python train.py --n_layer=16 --d_model=192 --qk_norm=false --init_std_down=0.00394 --optimizer="muon_variant" --beta1=0.9 --weight_decay=0.016 --final_lr_fraction=0.02
Each number is 128 + 24 x the weight over its row's rms, rounded and kept within 0 to 255. Layers, rows and columns count from 0. The size above them is the row's rms in percent of the matrix's.

# layer 5 MLP down (transposed), 768x192, rms 0.0527, rows 532-556, columns 128-191
size [ 95 110 130 100 100 111 113  93  98  91  94 113  93 114  98 118 100 102  88 105 121  85  97  85  85]
[[150 130 110 101 166  98 108 150 111 141 121 162 123 129 133  77 126 151 114 137 122 120 125  92 144 114 184 128 186 107 153 110  91 135 120 144 134 130 148 125 146 166 169  94 153 139  96 145 134 132  99 100 150 143 171 136 144 135 108 107 119 113 128 113]
 [ 68 117 137 107 107 142  86 135 147 167 145  94 127 121 136 125 128 146  87 120 147 125 142  98 135 131 149 127  91 125 110 105 147 104 134 147 105 138  93 117 143 124 133 151 117  94 111 154 152 104 141 107 177 178 143 142 103 138 111 138 109 117 120 121]
 [ 82 129 111 156 155 111 155 120 121 103 141 168 176 131 150 125 115 120 145 102  88 110 172 129 138 110 125 151 126  91 109 133  89 159  94 117 101 101 145 101 137  98 125 140 166  89 160  99 156 162  85 151  88 147 143 108 164 153 124 119 131 198 123 123]
 [154 107 136 128 160 169 105 121 154 122 109 123 163 123 123 150 155 140 177 142 126 139  80 119 122 102  97 126 142 135 162 134 101 162 117 165 119  79 125 150 110 147 112 156 135 110  70 142 161 148 165 139 133 128 163 161 103 154 129 108 136  66 138 124]
 [106 113 155 146 118 116 116 125 128 151 108 136 105 129 161 139 101 164 103 187 167 119 154 135  86 134 150 105 135 100  96 102  83 140 162 120 161 107 157 113 143 127 128 149 109 123 117  95 191 166 136 120 137 122 125 159 144 136 120 121  64 119 129 155]
 [115 102 139 136 132  96 119 109 141 134 110 116 120  93 128  93 122 114 122  72 172 144 151 177 138 144  73 169 113 115 156 131 105 128  74 133 122 176 127 124 150 144 102  78 121 142 139 137 114 116 150 139 157 164  95 140 115 122 142 121  96 162 119 133]
 [126  74 116 153 141 117 108 127 122 122 106 122 122 154 176 103  99 141 149 130 110 119 148 162 133  91 136 138 150 136 157 105 150  86 106 133 127  97 139 126 167 127 173 125 124 179 124 131 160 139 146  93 136 133 111 138 110 125 105  87 113 163 141 124]
 [ 97 104 145 104 123  94 147 102 125 123 120 182  90 145 119 138 141 122 115 163 113 162 124 115 128 132  94 126 100 135 153 129 123  64 112  98 158 177 108 167 101 147 114 130 120 136 129 137 160 167 112 154 143 151 152 105 151 108 140 154 144  97  91 149]
 [129 140  84  91 160 121  99 103 147 146  84 180 167  96  82 127  75 121 135 132 118  88 148 154 102 182  89 152 123 150 153  87 144  79 142  59 153 141 143 105 162  88 137 123  98 165 125 139 118 179 152 112 136 131 157 150 134 186 131 119 136 151 133 148]
 [104  80 174 122 129 119 116 133 114 106 113 144 128 114 123 158 136 148 149  98 134 118  83 165 145 129 138 134 105 122 144 117 151 133 117 101 117 167 178 110 165 141 112 117 146 121  90 136 159 115 137 121 178 175 123  78 192 118 162 111 114 116  96 111]
 [116 154 156 145 133  77 137 136 138 149  82  83 125  92 146 159 110  92 133 155 177 149 104 120 115 109 154  94 110  97 121 102 111 142 131 141 116 127 120 106 145 141  88 123 149 140 158  93 170  95  89 123 109 125 129 144 123 103 135  91  90 105 145 142]
 [151 110 110 166 152 139 134 136  91 110 142 149  92 133 101 132 130  93 101 144 110  99 142  84 122 133 134 112 139 116 120 138 125 143 118 100 111 181  70 125 133 166 107  87 147 111 115 115 118  91  86 123 153 157 107 157 161  98 150 177 115 114 137 132]
 [146 104 101 117 119 148 101 124 136 162  99 128 114 103 119 111 136 138  99 149 130  66 130 150 121 152 108 124 117 152 135 147 134 134  96 159 132 130 178 114 137 117 146 101 125 111 115 125  98 125 134 192 120  90 136 126 120 133 145 163  85 131 134 137]
 [138 139 136 122 126 143 127 104 129 134 138 141 126 115  83  85 159 127 135 135 141 135 116 115 108 130 111  99 143 159 101  95 103 113 125 120 129  83 115 125  86 137  99 135 165 143 127 125 112  17 118 117 113 149 147 170 174 155 127 129 114 116 126 124]
 [104 140 101 105  97 143 128 139 154 122 157 115  30 113 160 155 152 151  70 136 134 142 112 130 113 160 136 103 129 148  93 121 154 106 132 135 153 102 110 159 140 132 141  94 122 150 114 112 162 154  89 138 113 113  91 117 139 144 171 170 134 144 150 118]
 [120 119 153 123 163 160 136 104  98 121 155  91 107 111 121 147 127  86 156 139 147 143 106 135 123 178 103 166 171 116 139 128  72 182 137 121 130 113 109 136 128 168  78 143 155 156 126 126 116 130  80 139 126 150 132 111 119 130 118 113 129 147  97 132]
 [106 122 111 155 142 162 137 112 122 172 141 165 124  88 132 136 119 137 137 171 138 126 114  94  90 125 159 132 122 123 134 178 154 139 108 179 145 145 143 167 166  93 140 131 112 144 126 124  96 129 124 115 138 144 118 171 131  93 113 129  87 108 132 137]
 [129 158  72 125 150 132 114 147 133 153 108 152 149 134 141 104 105 128 144 104 139 153 113 100 155 139 100 161 183 159 138  90 117 125  46 111 145  97 131 122 125 112  62 113 123 168 125 100  96 130 157 118 132 105 130 188 102 124 118  78 139 118 113 143]
 [143 120 133 111 109 120 124  75 115 171  96 147 130 136 124 167 103 146 168 125 140 134 173 116 107 127 148 106 155 148 119 138 136 175 137 127 119  81  88 146 155 122 131 108 163 131 109 112 172 130 111 160 122 130 167 140 142 105 138 109 185 141  84 136]
 [138 135 137  88 132 139 126 187 121 153 160 129 131 113 112 166  74 165 120 137 144 140 152 143 113 116 135 127 154 112 125 110 122 136 129 120 125 135 160 153 165 118  98  83 101 128 162 125 135 149  97 164  83  87 116 184 124 123 126 138 128 128 143 125]
 [109 135 123 143 126 173 102  72 116 105 158 132 163 116 118 161 116 120 100 122  97 144  99 119 101 101 122 173 164 143  98 105 186 122 129 152 147 122 151 138 119 112 125 163  83 156 109 141 122 113  94 162 123  93 133 169 164 131 152 134 119 159  90 105]
 [109 108 137 175  89 115 148 155 113  86 108 121 121 128  93 147 113 101 117 136 146 116 118 148 154 132 116 103 141 119 121  97 141 122 113 122 135 134 114 115  98 152  90 127 152 133 172 126 148 124 113 129 119 121  82 124 120 109 141 110 184 113  76 152]
 [ 94 168 116 144  84 158 143 109 112 136 167 111 155 100 150 167 115 164 144 113 170 123 142 117 141 124 113 120 135  90 110 147  92 126 116 168 120 134 140 106 103 135 145 127 107  94 135 128 126 166  76 114 130 110 130 120  82 133 153 162 115 143 105 138]
 [143 108 144 114 117 110 136 158 144 130 152 120 138 100 139 148 161 138 129  88 151  92 118 153 128 131 122  69 148 128 145 135 143 141 133 156 139  98 136 151 123 106 127 147 143 106 118 146  68 150  92  92 137 121 154 146 121 156 141 122 104 147 134 124]
 [ 82 123  76 119 127 128 150  94 153  85 154 101 131 106 133 171 124 107 115 148 125 101 101 108 129 126 109 149 102 148 147 161 145 155 144  98 114 149 101 122 159  90 155  85 146 116 147 136 109 110 150 172 183 140 176 143 138 131 119 116  80 138 109 104]]
# layer 5 MLP up, 768x192, rms 0.217, rows 533-556, columns 128-191
size [112 127 107  99 116  98  97  98  91 105 119  98 116  95 115  99 106  98 100 120  88 102  82  95]
[[127 143 164  95 111 146 145 129 132 140 112 108 122 118 141 158 154  81 150 130 105 136 123 153 143 129 123 140 154 153 139 131 129 156 150 129 127 109 158 112 174 184 131 128 158 168 136 116 117 132 106 148 117 124 115 139 129 115  87 151  96 140  70 132]
 [134 132 113 120 177 137 126 117 107 127 136 144 128 133 146 141 102 140 119 140 116 111 158 150 113 139 156 128 119  97 112 174 139 111 150 152 126 161 129 118 141 126 124 119 116  90 128 118  78 161 141 184 136 129 126 131 158  46 107  90 132  81 110  74]
 [133 170 145 139 106 132 129 112 103 117 114 145 137  69 104 155 132 139 129 110 136 139 168 129 125 129 118 130 139 138 104 138 131 127  97 125 111  79 131 122 141  85 127  86 161 121 108 166 113 121 156  94 127 148 153 128 111 139 141 106 131 163  92 125]
 [136 167  81  93 127 124 126 116  95 123 160 119 160 153 140 160 152 145 116 118  85 112  79 122 121 160  88 167 106 167 158 130 166  97  60 100 109 139 132 160  95 122 127  92 130 120 104 101 128  95 111 151 157 158 136 119 146 149  80 133 148 135 163 132]
 [127  86 129 138 104 155 123 111 140 153 111 135 129  93 131 101 138  85 159 137 125 154  98  97 117 134  70 163 105 127 125 116 159 112  55 100 120 158 110 135 105 158 163  96 112 142 141 100 126  89 104 164 124 162 106  97 143 151 155 108 136 111 125 128]
 [111  98 147 138 100 147 181 116 133 104 116 110 117 141 112 115 152  91 127 114  94 147 113 129  93 144 141 164 133 143 135 119 144 103 143 161 112 153 172 141 130 141 133 151 126 129 128 110 117 155  76 116 138 113 104 142 139 123  99 142 123 119 151 181]
 [178 157 143 100 118 199  85 125 121 172 108 112 117 177 131 180 136 117  89 103 152 121 130 146 128  99 176 123 108 142  99 150 131 118 134 162 146  93 132 115 133  99 129 123 155 149 109  91  93 125 102 133 170  83 135 152 137 114 136 124 143 121  97 107]
 [113 159  83 135 113  93 121 111 126 126 120 114 114  97 168 101 158 117 128 102 130 141 105 112 152 135 117 147 124 123 164 120 129 147 112 130 145 116 118 167 130 120 105 107  82 150 137 114 148 144 132 130 137 129 151 106 108 136 123 138  91  92 119 167]
 [108  89 164 143 132 164 145 116 156 117 123 115  83 106 148 121  98 121 155 141 132 125 131 141 160 107 105 130 134 117 116 139 166 160 110 139  69  98 147 121 161 153 130  81 118 130 117 132  75 120 119 101 128 132  97 159 170 123 117 128  81 148 126 120]
 [190 117 118 106 117 120 171 134 131 161 132 138 131 100 186 134 142 161  93 121 142 134 127 105  92  92 152 131 124 178  95 140 127 112 163 101 110  62 127 141 154 140 124 139 183 111 114 128 163 125 116 118 129 162 123 125  66 147 101 115 127  94 132 137]
 [142  80 144 148 102 131 144 137 182 112 148 104 152 161 119 145 170 118 152  99 107 119 120 108 146 135 120  93 143 106 155 144 126 182 166 135 141 105 200  87 100  98 155 153 137  86 152 116 177  99 146 106 131 134  98 109 174 152 154 116  97 130 135 122]
 [138 130 138 131  99 117 138 111 130 113 165 148  99 110 152 118 108  89 117 106 133 146  93 129  91 116 107 121 157 178 150 122 149 151 115 112 143 126 152 101 135 131 167 179 113 127 155 175 167 126 119 137 148 150 164 132 115 154 136 133 179  84 143 106]
 [138 104 145 117 113  79 148 138 150 113 108 128 136 137 106 137 111 132 151 106 117 131 129 101 135 128 133 156 164 148 137 152 133 175 144 168 119  96  93 150 110 123 138 163 146 185  70 108 111  91 160 112 122 130 112 136 169 122  61 120 139 128 100 142]
 [161 178 119 129 108 153 157 117 138 104 149 156 138 140 143 117  82 124 110 119 147 145 129 174  95 125 103 144 118 115 101 110 127 119 138 118 127 107  93 120 134 156 150 135 163 160 129 130  90 170 124 146 106 162  82 128 135 116 117 135 128 142 115 142]
 [107 151 104 170 122 140 127 142 110 133 127 116 120  99 153 112 146 114 123 168  96  95 117  84 154 143 113 122 111 128 103 167 145 109 114 127  77 144 165 112 142 161  94  79 129 150 124 135  92 111 123 189 129 101  96 128 145 106 125 100 144 122 141  99]
 [107 102 104 149 107 163  72 109 104 113  83  89 120 110 115 113 147  77 141 143  94  80 173 115 154  99 167 106 137 125 138 129 101 153 131 142 170 161  63  85 146 119  85 145 153 112 111 133 144 125  85 125 114 124 116  91 160  92 149 161 142 102 172 100]
 [117 109 137 140 128 110 120 146 177 136 125 158 167 122  99 116  94 147 149 151 119 133 167 139  75  90 127 126 119 181 116 100  49 166 135 167 119 177 104 121  93  86  97 153 142 148 107 111  98 139 105 136 112 162 140  90 135 128 143  66 129 114  63 133]
 [124 123 120 157 111 120 133  92  96 166 113 122 125 136 144 106 148 134 108  78 177 127  83 128  96 116 159 120 148 107 114 144  78 101 102 146 175 152 124 141  66 106 130 133 151 146 127  82 142 130 122 138  96 149  97 110 125 127  98 132 164 108 150 131]
 [102 155 132 111 129 128 159 131 133  81 130 141 105  91 110 139 126 122 138 142 132 136 168 127 111 100 163 144 130  94 111 103 101 137 169  97 106 166 150 125 166 162 116 101 126 142 157 160 136 122 147 180 123 128  86 114 119  99 127 151 142 169  85 131]
 [138  88 170 202 129 127 118 138 137 102  88 124 108  94 129 154  97 122 150 112  88 155 127 129 157 107 144 112 119 149 101 113 107 150 107 105 115 102 148 146 150 150 161 152 136 149 144 168 120 102 129 130 142 137 160 141 168 154 151 137  92 120 126  95]
 [107 150 102 128  97 110 152 125 133 125 131 139 110 115 173 130  98 149  97 107 150 117 139 131 155  89 120 150  95  66 111 117 168 144 105  79 117  89 106 131 171 164 137 143 164 134 127 112 123 157 135 133 110 134 126 140 142 143 113 133 143 128 144 127]
 [160 126 138 119 140 139 107 138 164 120 143 132 142 125 130 141 156 125 119 191 133 111 144 145  80 112 135 152  90 108 103 145  56 111 168 150 146 136 123  75 162  95 120 128 136 125 134 125 129 146 139 142 116 122 160 130 132 113 145 127  87 161  81 129]
 [133 131 100 165 123 119 109 124 144 165 136 161 136  93 144 146 171 135 137 138 131  90 160 147 122 127 154 142 161 120 126 147 141 110 164  89 138 116 108 146 139 151 173  79 126 158 115 109 117 128 141  70 150 162 137 133 151 134  93  93 113 140 116 154]
 [126 116 154 151 106 139 117 143 117 128 142 127  86 128 151 133 101 150 124 114 147 104 144 130 156 124  98 116 132 127 129 146 123 134 147 137 107 122 145 148  99 100  71 150 144 140 106 122  84  88 123 142 122 135 117 128 153 145 156 177 160 127 159 129]]